config.toml
parallel_block = true
schedule = "wsd"
seq_len = 1024
Each number is 500 + 50 x the weight over its row's rms, rounded and kept within 0 to 999. Layers, rows and columns count from 0. Numbers have three digits each. The size before them is the row's rms in percent of the matrix's.

# layer 15 attention query, 128x128, rms 0.0566, rows 0-10, columns 0-127
090:557483584442482549501465487399513550497519522449521498479523526436485524533564412469481512488527570542494540473407432532536562487501463555489436483523559376532573522462490429565484539488593517557523504547479443510477495432427535491521512531464509435479413488526504448502452464384493442502514426480534458373534506489471557518501523617520553637494539543478627466489432481430551499611566
085:554430483550353544455450485514441483435479458530500423526482573543516516480580515506492540495526447525505522516464496510510410468547496410477556548571377448554534509468509489548516560519509535478429415418569516480441404628546488517462512610459440437521611477428473525496475527492482553489512544563539441460513532462463570492558544435466485560550543413526464476418488538572573428490487
099:517454411518567544511598513594500557556545484487503426498501547427559616489520494509535567524472545617571466428522573563507547597537544528514466541490494529465546491457518552492444515534549522567482508525488477541598498507528379587580588567525513528540511537531545488445498475519479515503499516560571600566552569487498452497570510481554519433482482432478512471567509507596644506567544
093:453602433516519512490535479520491535440619494466510512498446580563520481492543402443536503471510489539477460523553450481450585503491564486581567481441545473419603463596508529351532497530544508547545501566467607455488567518488583531472504555484580501549565466491568436584530491452582518531546481535499516502462548523485492455493568640469456507553525494560471497524534525598448514436426
083:461530523472530460502591432439530432508575469505444515594408517558584504552411489438583481478466510542496438538549477465537561503486425495510500521428466458517479499503533518621479550403552420480513461580659536526469494497488506523516485541548494550526400527526413524577504532495573445538499586454538502577550605558555581501527517517427435446521473541425546463505516471430523477515444
073:520591480487445474506516485503546532422443496486506481434525569450562500481506486479565466573454540495578467516537515475380572469614513454577492414432507490537506588490443466426512520523541496503538448435525484535558541597478533550554465488541563562478434491463452605413549532454551464514402501463585547550486405389515578506422523547491479443432440436494495506513446492539596528437545
081:581580514475455479511458481458516382501452419577519434496528469558459477519511444542518466493496600437540531525617561556529498431521434486526511420477474533491482446557486506503536458578464482449505536526541534456379496493503443552522497541422499531495437497568470552612501421472515483437510550502556541388387576465444476594485470470471506595544548459560451589463541445530589517508540
079:415487516504618451481509492440536511521479474564490487583427573415541519565469441445487414502476584538519548474433497370462443542467530492462515468519553463489464582511477452461539415509397512575545615439597461389442448489425565477592532539483578484605492543503388520558493500444513437534485543443450482458557538475494468483484467442450536513479468518513453503541471450536502501489472
090:529415473535567524435504472550529457468564454467543513418602485586483577548501489515399473507524529432454465530444524513467452411495488465445386489457397523468460547491480541548501481478532444447469547497461497472484467522501433491565495555456582499432363544622471459537561552498500452483568504461434485449508472527561464501475458449429417537547436529427574464523517516536560455605596
084:584458527501550395459435497539504512545440532541503502497550565477506468518432529476398537518428460535482497549529494482438494469456516454611563514461489521573502528510503447458472567568493531477421584562500472514578464527647482484445556501450554485508479449553475476507356512501539421415409497593477457450520524508434451370450439512477443536408504518446569463460507451447543481495434
086:458545461527453579458460556449443470556612567530554447537571566518499560572502516453547581493500423413605543493504581418506504610521486530474526487495624471557493510441444568501583520506607514495558541549507467499551481471516522529582607448554499452477517539546530515464506488487515494478468537387543541521462572485520486590489562555483514451585489500622577524488478474511544512546455
# layer 15 attention key, 128x128, rms 0.056, rows 0-10, columns 0-127
093:555488529503481542540430568452495473524502408480514551456522480507438452517452563385527467489442498556459484515413496571553563580502585525488543501548557463574554559474546530523490518419534515411581460451557474532464547450449493509480451534471468433468513406503444526523539484445541438515436517527544499412474464519451615488501436509533469452541505569409546453540385530472561625474630
096:448452529500510592412519457482506512561450406485554451531481588501499467541537483514372582473555470489571589507560494450498426524549524533555450500505441508552536586506543541354471498506523447534521518413607483492436474550534457503521489481495516411492483641457409529472485496498510473518526528565558533446523524478452520438561586529429475589411409457532458436541510488491555495554480
089:462567396585519592444530472510497459472507465471532477511536433534540604570564489496536492424530446500527502488405537596569495515528527416578530401404511473530569478456464472486511477526524478537568491602478469468475553454462546579552557545566536511443527475506538520485470417492434461392520541497476487488468461439462456548505499589470485497593369489500566465477494510648499498545550
100:471481409535600510566505520555456486526534567466491514403637527563469493455488532482547497571489538451498402503502437568464437548544501402535532449405455472451533504442478498510454491524485494484458534443469584503487398519612487511499517546534482455561616477496488419473553528511599486609566498498493385492523517560394481544513481543497502478485552500537482494456478468594472544380469
091:526465477490580512594552409413477515546508441534392555470431517517474475503477603485561484579371549545474511597448554482606505535466455486449458512402530428482444488568487528576546604513550409509510525500428587433515433552526561567509530455503506502449501505492518469471511498566491482496458514413432441492506476457488603516482524495489566568462506445415508434443454558484537500522429
079:504529535506487433361564606509581456423475494471465435436512582524515497513539478419563394498496557608536416520485484534396554513565487463558424403524473503493504520476522560500484490551483389476454570504421478542471494493486550493494504494539473407401396448410479542466480537497475452514468496508485487553499426446435462541462522576434529506428454476535478485430530451584575525510465
087:516561553523507548448523425434493554563622457541528489526568445558497494517488526567556431547432559419581445508600547479488434560514510582523500469458558519485432495545468474552501524463469587515365474376521567435424495445475452527469499501443529501491444471545485473554413383397560533500488527613485524474464571511463468520505490510509496551479500488505505530589552523536567542532424
084:524496487494487518530438470435417604444492540551462509611489475459459467502354476439554434577536515511581577509470475523479342543498529551397525460487549467528550479502481477570492524513426575496470532538408466460470438609446481459478543476487529529604495468491470515587475550535550556462419598432514446473510575478491515506514485559533546558495509481528545563402454464506552515535544
093:588464500483459525461484445599437517524563504533579552441501444532513503541544604529515496496529472543437476540541509517527440520535568539451482438545454525495444511592472521523465477579578388470488513528405499406503429442401463524505533551490541544437489488520453475608422518486491477516445524530404535488460471486579514585496589347523451546543453563504492466507421548466521531540613
090:619506563496506543529417597589502487513500554506485544508500545496552506502455578509480433515538579487475547532527455544501510519466524462513510443471531424561447489527472530465466450636483478529536417550575520550533485564592435446438446552474497500457589450460501498532457580435394534496423485515511563449545503434527443459568464574467455471485417521552551461528524485324569459488457
084:511547479580483510488523599431515464574463437475569421514631461468492498477564601433466573549427409471545440538398539521529536507525483413397494490536502483557519533461514491471582426456493488455540522515478473397465528535382462458472563527512497445523511537467436479481563488505509466499518546356446532499495532411542475552468459455504520514478533456553454604523539455518551550492393